From a checkpoint of a small transformer trained on Wikipedia: 285M tokens.
Each number is 500 + 40 x the weight over the matrix's rms, rounded and kept within 0 to 999. Layers, rows and columns count from 0. Numbers have three digits each.

# layer 7 MLP down, 256x1024, rms 0.0371, rows 65-119, columns 512-767
489529510570522534501446498582426468474449528500487441418453463498504483597545478530519428487486451550502504440485520531495496503484437547570505438512492563484533472420561561472436463481494456498495463483430519506519589489509516504541442475504480494501507497472511505512498378525487476505490547492448495478526517384547573493501497541515519531556505584474501500491570521485506470537481445476466505545491510417515526468486491456444529516458542531612449524500501563493557475568408512542417509518471465554471479461500438489471416472495518525528491492491488512473481491459466541514555562455497508592478508544500489478516500558472476565485499477522504493487479477469493516534576492511507522460567531407524509469431551556491468443520549509570574389454533493507567499536484493
486553498447488524477458488532489472557479518519443528473484456509544494469419470420528494445454550497497499470527541503504612496455498508481529494492509474451525445465475469543564501519528498551501538441448535462482460591501392504582520474491434496511531489500495483465525546497474505448545464507489480541483500489510428459482493537544418484513516535422448506486459526500497453508551536487483455484574441524537456351440483481494482471543475426473511501481510465504508464447452503524499480486458500488475476553475607397530533493500439482536536531487494498449493499493543485517508536544463557487540504469487435502473503462526584530517493462452505498538413531520500441548462491501517481442510592493463474502495594482465543613518459531566520478541519489490474508458441457
579482487437445476534437506514496471508493483486502512534454499474404579528488523502463464561407582512519465526486439414467441503486466486475492501387460581516509480556433534485578496570447439529484538525532493478482541486502526503476563439496468485498454549484477543500441619479524549446489475480384504425473453506500532576544507520442510498493440544446466499622566448430557512498433460445608526498391563571537447551393445477362432443481519472485457473537501502524458476526484465493467478440450466555519487472486444517469588501462493497530527569501493491530490494543555482508501535511475484518506473525495545332439484471442403515458493470512510517431459522531559518485459494416527472530509506503527450547532464473434454536485531472461479444536512443494493477417576492
478410494539478470513520505472445469515499545487519485471499472471445460438479504520490578619489521463524565472509459428453502493536566534591554475491566521510587451484447506506536524497524451501509474543429522493489472533515507503520508536498539443440452545458558488512489458524444522406508527469482516558505545612466472519542517466531514516444531483485481520430522473499591535534450565529566517535592464537502532467530496538527490530526531475478403447487502457512497468467481478461546506549474503592506480481459481482543552543492551529506390524463503526481492500492481519532516461476548512486484555457441530517561493500486426423499499536516527504566481501407589477497535572504514460494506565542518495524557436469477575501467520477539453444456493505526482485435526521
460510511403469547485506485477571568564508525474465373516605486490429480479536451549532429562546450464499450514508491501485513518515451537457470494554455486573489487454578458497460467546504522522474468520480496446503428469483470494532472518510519502515477495456512429521531515584487453521625510483536571411500467557529491548459534612499485472523485465499508514383459497503493498510467525546514511625549496510456484460534477488468436491485480504529533459469495473440493482541491505478534493441445576470491510515458477508496522485536464432537477438446543555518499500525526507555526545381569473518539417442482505522522510527512500446540498476489513503509511503570531473498491496587499446488490488448477491462556488531425495510468489522531602577440487460469491454470464453
465465512500450492480440491421526509469519484512486536474456478484496545447470491460517516457548470565498544492509479433518543485501482541546496499467448459497446507590505559510548482460515517532470492467495433467515453488497458504522599528504536537558492491551485506525518472445486481487488495505456475407562562467562475556511436561542500504507524491521493503527523495493533544507470507568458461497534515436445454596529411512545458553523436606516559505504511515455525531454484502464437558489535520476522449576569416429508496498472486477504473570507496533490505518502541492457541545504416512552493487472448448537470503503499552526503493520468537510516556483410419446505508438465518436545581582577526534481574551575486557458520487491472566485472490539501535514536531476
468513489499464550453517486442400494546517435522499531478400484503528573502575550442417469553466476456502478475483568496462569495489546468529523507511425519551472453490488496514464580508497454503505461532444427557472500556491489491498553542510464496598524578432469495513502620467478529472492469472533529600552497488542504497437446490559509494511445442489471511391491522546528524506487404452553532440413517430497633480429513538472550516483563529524521508462486523475447515490496502522444410431491498460484507439546582507561445512506531490448511544524489462529519477488527451475447563522489494509587490517514505521479509488525485443548490540525539509465492529537529483513529489482478523577587526590464477493526524552475445490519528440518496528520436573522446503564543534
472483499556479529469478481461501465510498510520517506523460488500521575534500500472548501486509450525499531476482567585498438481504568546441464530542510639490459520517521492536473483451517569486441473507407490529498487448484534492480528489510533481545509516465456542494464482455459569559462529460515516443463484525494528502522470484497510571452507523480527484510562448496573507470480463532442535494532517468465552421499448466518523462516492506463468541546520491482505628485539528474499561488575506513486501432520342475556522488527448459550525475468503480483498485498554467481463523536462418517516614557477497495503487470462416441434482462480513493432521484528520511496449488499505479494480441496522508502453538483419485433480475449517509450520604566518579481511473501
417545497502475427473472465463539462453481451523445428511460507513558530454573414481357455508548510542512536465485485471569481496476496530524474488470433444467519491550531573391545478530499516473501502469475512569425525538494513498452492552496478499491506455500491493617551565472493459455488403581499578461450503503500539565547488475494485551536540488495493499504473569476570608491518444429602442404549506510471508543490466463617464526436546541518543594512482479516479499496517507532449536529455476479532509498509441492491479472504562510540420517537502523497500503502495523543530594478441422478539504476485478517440509491482479427521489516498469472534449537515527471495502509471503524413460503461503444509461460496442470465465558490454484469560489462488609500486457502
523552492450545522532477497602396490539464556566492452560478537492408529438443512570511453426535563484507499424501526416520552488524485442539479477463478526468573594461519552553546480511563496482409479506560493466477493558512459501503521515492541460517482591522458534465493559566511490551534432508537507463498482432547567528515476515497480483531407437504465514516592442547551552555553515444473491496534565500461482461551495498442416549430592533512518440473503502528527509397415517587534414479465505488539480477494460444505517529445483479524598499513518419490503493472545521492540531541474520478514476516497508468567510516538564504561502427482511502540545492528550552508474517531499493519468473563449513524503598485481523468523408497558439550530472604476476466529573498
429585501444519495440423475554536526517556552555486479434601480516512568438523508544549523550504533512486543522496470528531488493482475488469484462516489447424491490496529454464493510492481521519490445569539523484497416486504525503534495472509522560422595523538532487539499513499485476544535515512518528589535510475482528469476490502519522511519438467495519513497486486543423465471474539442446504565477514538499484518466503568516473598527502510548581469519521436510495499463525529403457514497478417491501526469613412567536433530489482446486497546534504501474492515524482461499564412510521355539506492453450535497577485486517611553464514535416521484490430485570452506494515440569481511440442451454504540519537492462389475476476452522479468508537511549482415500515512493
505418508437508562552423503432456536514505600535508519486539489493467535428511581477587482473508489534491496462486552426539583496495486536500490503574430424475479452515548531543554478457527547538534488498459461569532457472492527500520484504484547458438458501502519486477531536495452448529443498478504501474412570528541542505524519583510502537440526519534482483494527422505479439529535486522483465511556468519502506484516498423474470529450397516448522498485509475608532543472598510414455489601567539528474522435485473560449528512472555510478466460542497512484495520490577569488439433497455496551473516476522468493506516505477547493468489477488481497515493550507458490500470528520475466484500468499529528530531465481495517458491533534552587459469449506478519488534423540
487488498510515448489547502627523495517503530582511456614526523495460443560457570488554557502538471522503475455486435485544486512501588493481476470475471486528397490488528475513568491508557535516419427479482454470559500498502487499518457511533517537514472488509571492479509516515448554538510492516486514556570397534510467482530444495554520532477432522518492517390475556566430449496508478500497528561479529516507498425507524528491491511500527575549425519417543528518502466512434574476554515452559426485569506565489420507483533483554566433529524517515505535545492500510463522554460586571506619575521497485457449552569460441485495449445499487494512490567479512496528434479524563480530441543439466503496463518503540533444505530522432523528479473526471424461465478484499505
480443506501462565526458495522546534507467439502479469582515499509477500447436468532455476546465548484505500486520477541484508492522569496495479510452519585463433517531501491448467480547425477461521447489475497458527504538506510495529521515500523497458513482492521561482481537564572530517589500497503504496501504514547486497482532520518412463464413603477522489484602492489495594508493506484499473567497522393535504565525569529512495416490509519407620468480500438477449539507502484467441466474497466529477519512503460518569492547518488411486482469501515493454504505481493529492535558504545549503602557542496533446539496497474513475413506407486576513468381475490468537493449537503507525433509550545478472564443523496482520464547495463578534546504459497487497503476460463
473458505518533490488488526505499520494509478444469511510493497503456423399539526484480520523460488475518526465500449428535554496505507495489482484542527443555529551484575470483497540526507525495455510487532519517494551533502424500513535538498527529449538504475514522621532485536573535468388488492525520461482482556519504455518474438469456480432449511479507481493529517481530441524516553426499547486524436450508511564504555506523554479451462599561545504517469519445490455544523496516463463523479527495480489423523594461486463511530579528497496505481500542475497503485552483507518516529544498406484468519465520481502484476488492492470495458524497500443431500527480519510465487513489488449547458500504475482437467463546484420512447541497450441476529482456514495408537542
497499514503430482492466478522605378549517485483491505514495514474403452572486408533439494452533495473497494504503493537463464485454503509475496543524511455519518505443456499512497527444483427408555400531546561523512519576490541499570488500497512489472499469568433497513515429522444561480541436484494558507446526532477466562505505480526409527445525496534455520508443492519488553552504565447477502493476448463444479533514490436527545468570543504562569583478511476546471433504490482489463437572558471531499537574504558548496569494525569503552464488514491531444503498499514594499534463478460511479498473488566454507490506496517420507528495569525510505428435501523531480521459490515519513563507580422568480523459479511505507444494489505544423455575446590490544509540415500
489524500477509446523519472429564548509467499462489527526501513515465520550434490457470511463451505524521517534489552430568527513474484415548499487513478556468522460602510489524527481496466515541531562558519510454493604442492461502495543464501532452516477504485530504497456530565508513586489458447464639540394481545473543418485471510470548504499504544545485488518503475502497562550449506494530475484542540533509493480495450465522505458477478529488499518461493501482408523492537532515509525502555419523503515424491504487500532482490385494532437438569510511489492496492522425487543517479515473552472463527474512495496496539468463555517492454523536510526530461484514507507560492471483527519479573524503529501522549422530465480501486512539559517492492519518388506500518454
527571487468430480450469458520470584534427501489484522466564503485565529516515412482524568522536476488512501500496510598463478513469513427480503470532437518519432508393488526554482471409500449488541511515514472497504495614514568511473538509490467478448487386457509410396500557501408488456514524505572536534533512489477494501538507494593487498510510543478517500414596463599480524478456489474502555461484544482458499474470511413467500474456494558550385499485521531426530535473605548521485470516512448488511522522532501486543548502508589502538510449460495493423505495528513570490503551469555494488519450511560506552415491553541496489512497484467416497511442516492484482521447432570519460544496491464510473502518519601450546480482610524508533522488531529487458497485541507
516545503459565501469516487540510518529508461542497518527548486508478545446502528477544467532493508532503453476483458477528520512461559528497529549603468483550500541547490458548630511487469532607443563537469509483510471470505512498483558543484486553545528499460496409547453513468465452467539512485470537502409518522497533494545520432532489520454451570521519506541552466497553471519493472446573521529571519484472602475509477518453503455521478625529481589453502495553474436478512519434493483456587561523524532538413475555553476503486495461542542495508515413496497479489471511514573598464530470465487488557441487485481504513561463487508513481443537498465458518466475496527542481438475450537504527538495435482516522414477457508494493556477546514464505498518459508443476451
561524499459481485528559506519531542507458546494526516499513478532475504472609431508503502529467505550517507540505579506500544496520455486531523560460521416508542475400533441409508523459496484524498449525515540410478516364513574498492568527499500506496477442532478425604492521589551480486500426545537533577506543453497533545577503600397421487491540465474506506507505512451526493536490519456472528531513483534468656569504493520519548498485473488484512485479498512517466523538580423441513497452519524552549526419529515519468480535499474477497473495497488430472510486500524569474500481524496467523510522498488592522524488550497546514584492403525513507511559458501483514505532477486502537480551453451486477523485541481440583495498527513493579581426497559526476512443478579
549491486470497534437473480420521461509533515520533441601536450484498528525419563489460485536542437520504515543506500575551441501505506570549545533516568417467456464536464563465502440484552472473506482476541507528503477480507487495452486452500436518505500531485567497472530501453464458527474486485551455487553560497485463486566470515474521553488500511498516500508554532572536544470477480434461506492496534487561471440452489465443436541439466499459510453472520508419504439536530489461480496473473587420475487441481462457474500508580461491513521487521490519474491507482498526517466545490505450511440506466594471486569503465475547415489492429478452494474434543533448459497478437498519488469470521483470481483422480563553455461495467466477502562539575521481457478566436449
509503493480515456449497504496524514475455495376483504464528439493504459503496452512532508456404545484489579547514514541540487489404488575492505478531484551489487536486449555502525470448528488446575508487505493484549523472497425507505515472504517411556550441470482487523537586602502519517420550481519479440573402539524471510495433460537501545500529497562480495622524549581523487490524481459475448596590550498472461369487461552387472487468509603407455494524504508499467533585551502534533496458454474522513497435490478515477411478547483463515509497488520558497493468495522502522472564453546587484610585449459467525562497484534466522543477465516450507546607489456543500502529593512519466502594578517479626447555468531457536518506501445461486506500450403529514508563499476
465439492516528479511479509465496462549474429457483518485548487501535447492512494534444521501485499547510589507481445500528462507448440545502525522467505480527449472485519506483496472562519560474531528458567512533510530502500536502556514505495510556517479515513586526500459596480451575507441535478503550455488554504417515446588497464486587536487620553488453493527437469484502503519480560500491521482478501464467535515439507411532586497456481509584478570507497496493575545508514503537540501521504521539479469492528518464476452515540563465512434372547498500536503482472519478525499516557579485378536454524530527470538505533482474508529507413499504510495445434476502476482542468511464463492568461493504505497459508476457472503501476494517500500522495462491482492499489465
537524487502442552407476456518516553471470523568495489451454472499542504419459448561571482450481495498506538461501522419475540495531420517515466467438529511631520441493528459514455471528493526564493484510501536458528553448513465503574540509515486513531528548466549493557477597455531528518451451446528555452528549504457523484533498464614480452435501467513473532525487370520511493504523422480523476469566560426472503480572504624481499517497553603512543462521473485505478469551510520519534502540509494455456513525531497519553488452499472563561539514509491500430491513450540451477456517449562490503457503480510525531466492424510525565501497493499516508524486419459546520500486504501508602473454467534445533507419611451481538513494512496505507522464499522506521525498544506
477543491526592498520582507433485426500486515540462453553503493479469478437499455511506508465572430527503444522507576453481432511516519432455515523488515515492437468519473465561484526557435580513451568508576549510499452563517419506555470493485502504486496475541509409545470462461516513531484544506511514547584497463512497480537479538475526484466532485510486503477425574542516487459497529438513472494493500541503457523476483540448437495500491441488598548510484511468477561460550528515444502550586514530476504608480465472570460497537511536526509444519508510504501485480534547533536495449440495503543516445489479512448488478535513475522503428501478504459532457486401550492493495485514487475515547497494506515490530562546475518485518507548569428501464465495478505474520532
498461503518470460526431508526494416489571545506519512374460531493520538485516452485496547445527553505490568480500521489504507486523574494454499492483552547521504433474478474439583539558492461525539492453495495513543536489507553502460492480505497554537481516493485565563498481521525506452504537469451559563435499509520531463535504482498517489443484557477501510552451537487478402592520464497567504541524504503511523498490442537531513490534485550473449511518516498523495488492414448459471452507466520538472496479535551471460450545498556483490507588540509540516496505496492517569467509502526511524501454494423551482482492515471411550498517434414532495535386489524486512487447457534480499453537497465533501496501474477534489539443435466587458549472504486477482506480490538
487470505436511492485459498451456455494493475489476485501500487525430511537404519507456535462504428559506541500485538489514546512496477487526486470395513483520584498454497463555497440493469562496525449427457505572494585502506457492496448583505500648530438526606452523519518455430503510494587475467544554528459529476371529508523436572453573485514510527504482472480437573410466576471527632555488499568604498508451472502525479509532495518513485405515609477504504474488447506518402476508483487492515519431547483529396532523568498564421449470543514486480498616511500492489590536480483476494501416526424580570474540559389513521454500539532504518474468487543538524550525515506450463447533427450518516553477505510425582534456536491494515535449385491484414504515463513568481538
507531506487535536550468512485475489501518479525542526481574520497540457564520494516450476532494435448487494492510434528491465494497426511538470522560553559492514529487474461385510538484503474548530403503509465523537476446520486510490410549497494576479516489494518475458460523450560517479510553556477565513523435451422438519515490482458545460449489504492496489490467441431490537495534422525425475449557538464494502507439505452510527477480449529432517483478502478476477568480511458462542462587494564502502519490514515579518476481489521494509450481470500439524511504505472471479553463485465514532511481522465444506467496474496519482386499525511502495528504464497474491504537471532507421528496498508490532474546404498453464535492502530473394483465535529490476524490501540
492462501481516495454497501541494465507437438491495487497499501487587528426545486497571458608488494548495519489491493460525472501524493496514478498493506602554551439520537498469471493419462565522513566492491469507501516430494498497513484498487484513472507595432523473599473553511519473528508507435544454509558495467409517437510453501581453524493574597507527485521430577549541407490514541541532498546482501483509544499489453525481552515518585530509489500525494440498481489504448466572477522518462498522560510512556417472484585461495411487628457543512493515509495497487495504475514469480471462555529449474524449489495528550487505524482508457502473502481501511496527522482599545534500495498568550528461487521500547535485562468475519569405558536492506445479440513590519484
516447490460481565433559520568466438503494487509470502471545467501476539471516454482496471479542549537496505523487545454512564512490469529552477505501489498483552502428533460518493525491507460510501494472522543500524529470516496498484540586494468448494563544486460493512491484442494543503476487465453478530469486502532557507516474424549453497516501485487481487506530538517442585537497513460554516477473470429467535571539526520526504526501489513455480424498496486436519488466508505516504444529525523482415507500557499578553571479523522568533570537485501486478502491488546539500500501450551484501520527538497494518505524461486526512470492545528504484436460514488513503517480510476483481491431514443525497507488485493446484452534485509418608537489463463475500507552426512
614461498504411476591483509513495487431486503506511426518524519500454488467489467458547529468579554553497456537506522525523502509533490462509531488515508497548454528498474492526565467465491564444450517482520548505513416511503488485480460519492553546485466442424474482429487539498477469520472579549447467476442478489447516503563464492590450469488516403485495506611469424518483475516483518449577499495444473518463396454544494441477504537494460468492476477479493502517487487550562527506460493440443581467497507570425538557491534496465641489474444447509505544444488504521556515522470505514507514446529520493472526448438521430517464463514518560512508490510526529583517481511462501568515402527498515478499454488524438510496492525555557584503523502436487522492552490555571540
574532490526469484530431473617525489528485441512512515493541492479438423582497604454487456512455530510500493526495541566543449483483495560550479509449476544490513433436519559519499480462519423490481476493537585498519426566499459500517567583500533519495524479490509602506529470405518489491501423482527521481488526540518433475529499536463521503565424510511494497533535531533525538517484539512457491456503513644497494436576460481556558503467467536488577579507520518499484465481529507540488524535535496554498505565424485507460450528504480542491466445482507413480506487483456484466427539494461542446451547408475476593414500525447475455499509449467481515556527476543521491491612470461499514463540477514487478501506509477435501430448431500498491516519544448514452505507478528
519507499460565523499449471472535488508487529497464466522521557466512469465514441567533499493524489594490476471498482524496512498470548492493498454518473550461516541540490525525456544471481468513512466536519500550532518418492465500464504435521520471509521490533487454515523527498476525492498506462433426568487478573541457529456510517492562505507423459527525476515511448455525432512464456461461507532488517484540469457491548546523518516419549456430503491466517489510421472534489516536540510521451525529590529520467512527489439542478462493461537463505518447492501502507574526497471393532531468392390558485477434560506481469468481558500511489485479488418498492532495532532460491513518490502516478478522501458482535461549465498506523504489517514450530395491579514527476445
491458496479436435488506515475579539522539469492452453519579493518563470491602374423411481541502508474488495517492517419525483482528478537573521542496493433484522503462434374605568506495527512507501488545508532537515420535509496496545512457500477529490515508497487478486534495500335535481565505532393521441456621518463469533554473453494506457563521468539538516485456465536556470458542408504582466429495411481479574485528467515481540454539558554568456530408493546498482553485408527585382489501451538447502463492488536554493496478469532492510482446507480445514495548470536574562529608498552592471506498517525532588479500616488508516499506525453463522577463470507416473471511447513469535464416539510486454513494454497599559546491476511467483455507519547485468503597483527
472499500418584497489524516473594470537509529401497586545475470494493518554525504519533398527422488449492493547483445455452523516464477409488464478527555467427506622458505473465444541537505506476560552497524435489436574507503517511508551520500544549508482448546495470490473642561502585506475538417396498488574569507489504486497517526518520521515495483475475485545561461560590496482514572574535494466494573414496536488565515510551481534545515524507473484472504508483449592474435520543544464474520422494514500454525461448482563493488570432500547498455494489490488496537427542438569489602562530468545568420509456572465502520487434448486506485492466493532480491477456484477587471471519503551488513533485537537556573470507468462458498487495494445464499401506509499518574506
503482492447430468478605531557576451502500549417450540435491535517481465496329552496536472426418522355511544607497507529409495509467514539464479469407498506506464549478414616530625620442396493566454593504502404581502476583477554498568550491507583380575568536577518501476489516432317518565515495545494413440478431508621583479509564490464457510540441489560546482391462324479516512418552413416385475486507575593406491499459518402493494473538463704360512451427489507533611465526509512303501528570516572588532519509464601400521627500545472442412417538536482456485497493530524522487433487454519416503581482505546626604525517466539452407447489461438513493475500496555455470466500464423512462505482523553482504471496496583567423599503411540483668616444435472529526498397500454
440475507466479517544521507566501521508497472507503484455469485498511481494520545471531444542506474529487502584509483549547495502522506480532523493508541537497444485582530561504506547434481555471510522536472532474511481483491486504495535494503449442476487462523463505530473470510523507418479470455523507485496539513561502534487446594589526552483495491473501515476535545519475460522521457493449545487383516486494460455485518439445517576464554476500469543570496539481474505539536427495519550399366478451531465443441480421462508521506448551461478409516483510547504482539560575521436475502551551487515488458471492474538517500532548612453522453509487492551531521554482502475530458518459441498516498532501490490481477522454538474513475422535515447475471545484587502573514529
566572501461530447478478482504525511485508507482456453536508493502552522520548543471460555480459524557498495488508408579495512479498454552510486459451495521524548437513469509543530416484529551525476519518496457495495411541504380497532542474486510492507449559526432492526539514559495507497506600410464560458479435488475509490543473487537557499543516520540501480468539546503572469476473561499497488435478482464509533490499503557507498527540545483408570483508503506532477484522482505552489500430484605480459507570596554511488439481524475536502537493508514473485499507482502567491462425572476598436481428444496505544561499541495526463555490535495494510483369520511469557485494468432501507455513560585477492476489499478477481480532491559493567562556487447500479485541470549
450436507569501488460457511399539453487506499520514478503555509492485492552573490464519502494457504440489484470521485493467612480534484535572482579438540492532522442501506522522438494574500539464472471553505565496556487475506456498519566498507517497542524457430474497476546524530418501573580544549491536505589399527531461500552492457463487513538512502523537501402536415546460542488551530485508481493502546537520520518449494493541567567517455495498457477514503492448494523487471483552434463528448567436515450458519472471486462457439480532538509554501504444519493502519488525521531542506512481559445517509517482454502503459483482447574504520477522495493554508511550501488489557509495479472561473493509506477503494477497504551491487463398454382530446568497408492518450476
433440487514439520579556509473501514466536483550462500555561507507523491569548478586456485490493516487504496523506487495501573493517534496526495471497481463527575552483521419457517501534530514453480534461559465440489551561479453497476504497511479504528436532555483445463508420532527460560508471449412508501456488549480500404521480501495528476463462455552472520459457533494462502479506464585546539497585478525510522594474558482521486475570520475534387535527486499507542528482492508567504534538438449532475481462525508482523508511539424518524517409459493459520498476527460513502569529555608448469521504543489512503506483508515572495509510490434517496462402519561445498507561440526484534584443506444481528492464485542502543574550528464529441479465487493486513498493497517
502515514547474525477474511507486464513479524523497435500500523496532439444481552476537547554511415556497540592500511576535469523562478522512476467495542529516450521501438517502449519524500559504550476485447510491530501437510473506493487537505511495519523447475502519539538512481509513536488498519468536506619501515464463525481536478547529447532572459492523504493594547448470546460472409558511477546524426461547520477444524516533542493500453506495557507478522516535535420524507492453511513441469583452443489567543522455454422505548510512527480557446486596548497500512487485462569505507510549482525468432503551426495492604484556542434504425517475503529508515564515494513508468530495511497497426524521485512504545517496523424486458499519528513514554533512502496549490526
445449503526466475483470493505549539453507562480522593574429483510517554436473636496433456449503570498485446517497522504488456500462452412517467527478507415518456456510497511438485470566484543493534426486585472485498515544501479491498497433512546509507500520484486472542496603458514433517525501566473530539489523493504520463516432513402517484506494447532471475551521519470546527577507510441445539485489486445570479482492452507381523584487482498479552475541472486512521508494442462537512480472520453492488480482600450509462475480469495483503483490529489463488504502489509574504538442494495514426466546460497483516476510515477604535498488603537440500518478518520498446480442573499536515491544514508488459507557508447455549434521486443506486512449481501500546512494495478
404550500576477496535500506538537570521569475513522493512484467498466588504528442458441492508577407464496530577498557536466468501517476508452500514541509471520529539507541512522509492493492540523535434449564509464498482472510529500462468434496467524429538545500469492469524412578588504503468506504553512506526497421490425473507456556457555510470506481497475532515515447488543534556479582517464515504550483485519535518473548510569423423582489578485431513518513530489485451462531446446501499413522517531517522443498485429478588473495475509501519430468524485506515506502488512465467401574482491539551499489506561471469499554509530482536494483584508495515537527531462478517529509559501434602514443440489510492505482492589440486494505530536528553519486421493551487427523539
599567497468435545529549490500544569545542529507463452477431496487521562531489436502470498525377548454503504548488560554577459483467559511523492473494481465475468526517542435517467474502476435536493444498464476506513401442511454503510447475501535531526444446459515535491534623517421445434545469465537533550487538410611489468526499485537503537489492472524494481491413494528580528501516484489457536413572509428506367458500551445482478485478514553565414504499492493454475549489434533470528476597525616480465487476545510471450548492521494439523459587537503488467506472486422549443544459541496464558561488522528486503535513459550496438490494537495489507504498535536530518493486486480526483519504487485483473488512465524588485503508545510463557502464477497498431481488506500
542521502564467459539498483554546528510527605527478575529507509501516501593454561466437461530551450539508460512512503517458495506521507532522514454420434481562548468461492469394528517526512541505561472473485452516446489429504475491520498507499466482477481446548460624445509463453484455419559525488541483480453468557522449445511481508526571451464481579524470494588519474535546466468494480494543519454487538492561542559532492623511517525521510515401503498438519524571574534477462522560550511455519564514531543430505531531524548497463540490475487519512504567473515493494556530474503514532502542468496523522519447543557502495492557464549506396540529501508525515560531455486516439455505498455491528502499475567452450534479488474540417428449388439485477429504525511525532492
488528511448493503498458502500469459523540541520495518492456501452481534548458526433492443499427468546511449541492554540488506507467477512479500482444518493559481446507512442458501557466483498519531438492523533493512578461482444497489483449491517493569485470488521598500458478475483432579556509480443485469469459479540443501415477482509448491532428563465466516441399456524473510436523547521473465572583483515491470406513467449461440425473625548539461467488489550509558496560425527526475503529550509471477531497461472558468570533542387497550513497518492481479503498563439409529559479537477467553463496481433507571449491449531507502591500506449476510477496499551561512508456427478522440603547455557478456539619512513509519546535502554533541544479510558515431512478491414
479555503427491529486539468495508492483510540528460481536472461507454442633493450577491458498521501451491531522522518465510420514512538490497531478533412542415527560536520465522482517500499494472464526471406510460490549527495503512543511485511480460481549492538493437473495596493522450448459524511534547551441559472478535531486414447505556532478429526467518489550547496546525509542550467532461492422476417440502531536431499438488437538506452593512499530473482491546503485483421490500581454529549474495503489439527545499536398496489385515483474468492514479533493482520468541467482491503537554473538452510513502529531491466473386453540502473470483502470570529517447508502431480474507526535516496538447516505565498542517440469477474463529535456503542456491451502549440490
470482502516466522532534525482498481469508432421498498496472498506482465526559509475467504586477498477507453492506545511498514503503527464515515445533504510455527472531508460547483496426525508527494496571475505476532578549496511496582511484515537566509455471421542549506550536517585494483514442464517405473594472546524487477494531502542519515510590437475503499510549470498557459515506502447485537466543461536517551475456515553433629451494502486431515520484470562548502491497580470483496493529499492519500492496496444521531518472479504536457488471499505516555503497517497406558572406433483465462561516535447507480481503450540500500577494501488436505493497474498485449498533571486512524374406502436473493485507511527584579498511520508489517529525498559514498523527519510
496555505620484521479495503490588544520461507538488472429639478511439577489505511551457525490517507527469508463521448546452517519523505540468497442545467542524515483551496401479517471534553475515451462450517438543495501487481489501480509600507471455433471471478519599472500424456556487494485518523502460464501492463437548500442556529443481505476541542502491525448464448480461498534568454530555514560482469553538459452521483523467566442547456518525446464519482527521423534528550552469497496424462424510502527528502537507515461474519471499514530533525514630491506504507537452528442441454497487511561487566474483487484511445483446476457501456531496499477506459475450471509483504488479517537551534572465489467487515441523491483509477503453602449441537486487482505525497473
554528501495432505469495492461480569514481432565512508547505517507559477508508421481511611512483521510502517486489521542550444496510634458535511516527429383490451553511532428470471478475475492534569479528581508504505540529505541498474441444516443535439496520501483535577510519470504506490568512469483459525563544465468433454441473484491537479510490541503490482550436541525512409492560488452536530559478453532493518557519448604517543397482429552529602534539469556536465496488573498546526518505611458434492501498523529462534598518480473568534543455461479516474499533524532472527494491459505462530510568550489529547544505587515446440456499533484510503408605513460443490489634434487501510529449482466513515491453460463517589521459503417560471494538554467491467515408414486
472579492538539484517490478511475422467474513498534612510533502498517494460438585527497447644422471455485493589478519522501533512475450493501500503503472433551455576446559489430417413568496533445515455487392588511474431465512474507477488575491479531501527507539467541412490451477498504501444444527414490471404456483487499468478517540495458549497463472537494471505458573517512478451519478514524494464448482443558452496404543459493529498470477494463482475489520519459476516480506496513555497400590493486523533465475515540558560494473394529477514484493503472465509519508517491493501595523496454493595505498506511472494498548486482535460507429488512493502547539484495495503521525496508438395513571612544531511500548483517527523470504463515490491496456443505489488463551507
500508508501487416559505478517409521435504427480498409471495512494548512490533495450534439495499554465509444439512491558457472485480556473553469483492489549497492385572516549542494558524526502485493410447465499460529520499497506497478432501500491452472513464459487425607479527616480464464513491530588535522469471479481467447450490491502540502560511438500520497503562594539483575518479464498445539428455522420523565509465460494578484470538556437530529533472476488491538508510439511463490479479535470445512462540550478499501594502487442594604534511533496423476497494475521440445424366592524479477480432515520478588560484453458401554513505582446469486407512569540459489506595557507496554502551508540503483448590437416454477492500554497499474510573609522478553470461523505
565456508558471525507509500492533429529522501499444490503529486520479528508521481498546477487485516462508556467521451477463466493493580482502523473532454492552480464547587530521461507559494520543452485459492497498499482556494471497571473602507539482510407501506520465487480423513450434488460448555457448497617504459489473486396495470470555505496453496517512479491441503470554453416552478542439476490485465412522521482486531531491488483549553582512561447494489527500496559537427441487464569510443531538498542519434445530477510481487557551444489528551501522522491498507504485473475480473542456473445539501470502483523512491489505412494516469488432514504496463436598550496428478525479493604500434505516473484474465555509521591550560537550461491459468469488535520487596544
604526498553485593459567524497393473465482515533489510481402512529479501452467582448501469560553552538507539550519490516479428503551434564524550508519489552553501438482491575486551577571526431515457526499556479589444614505510489502512508532502513574462559472475506478548524507488517491525407532511458481529549512477537472432573504451557508538513514508530515512515547471561451434522456595477519485423531525485441580444557522412447505490465539500467447524515491447568483500466506519517511544491446483477509527467510518561484454480507530518487596518523518441516487488498512475510525559544514511577535584484511517489462497419476448486579491536453512500498476468395561481481512463475523540530510540449579446531547485549532500413527475556523416469548521442512525521497485528
549568497515477511543534522548417573482483502488530516502535493511596500532515504608420499459452603481506482538504454559450514501515559467491517461517509566386494548496427499494463449555506521534525512473448508484488416535501485496515545440497435567432503510450498510524546490519441454494322574467451451552539510500444454439467496522482570520508493518452465468466480538494469554541537439457439530495536509519554561484452532435479370434489476466541417483516516494510489513510498491523520417505623465449456511507489453466607529506560519437528545490486505657483504498552543452499493445491495459456529537523428499556431485523506440520488499493526476519474437485511503532504434541472516497515535528560480444502499562516477500573477535416496540496504595440500482512431492445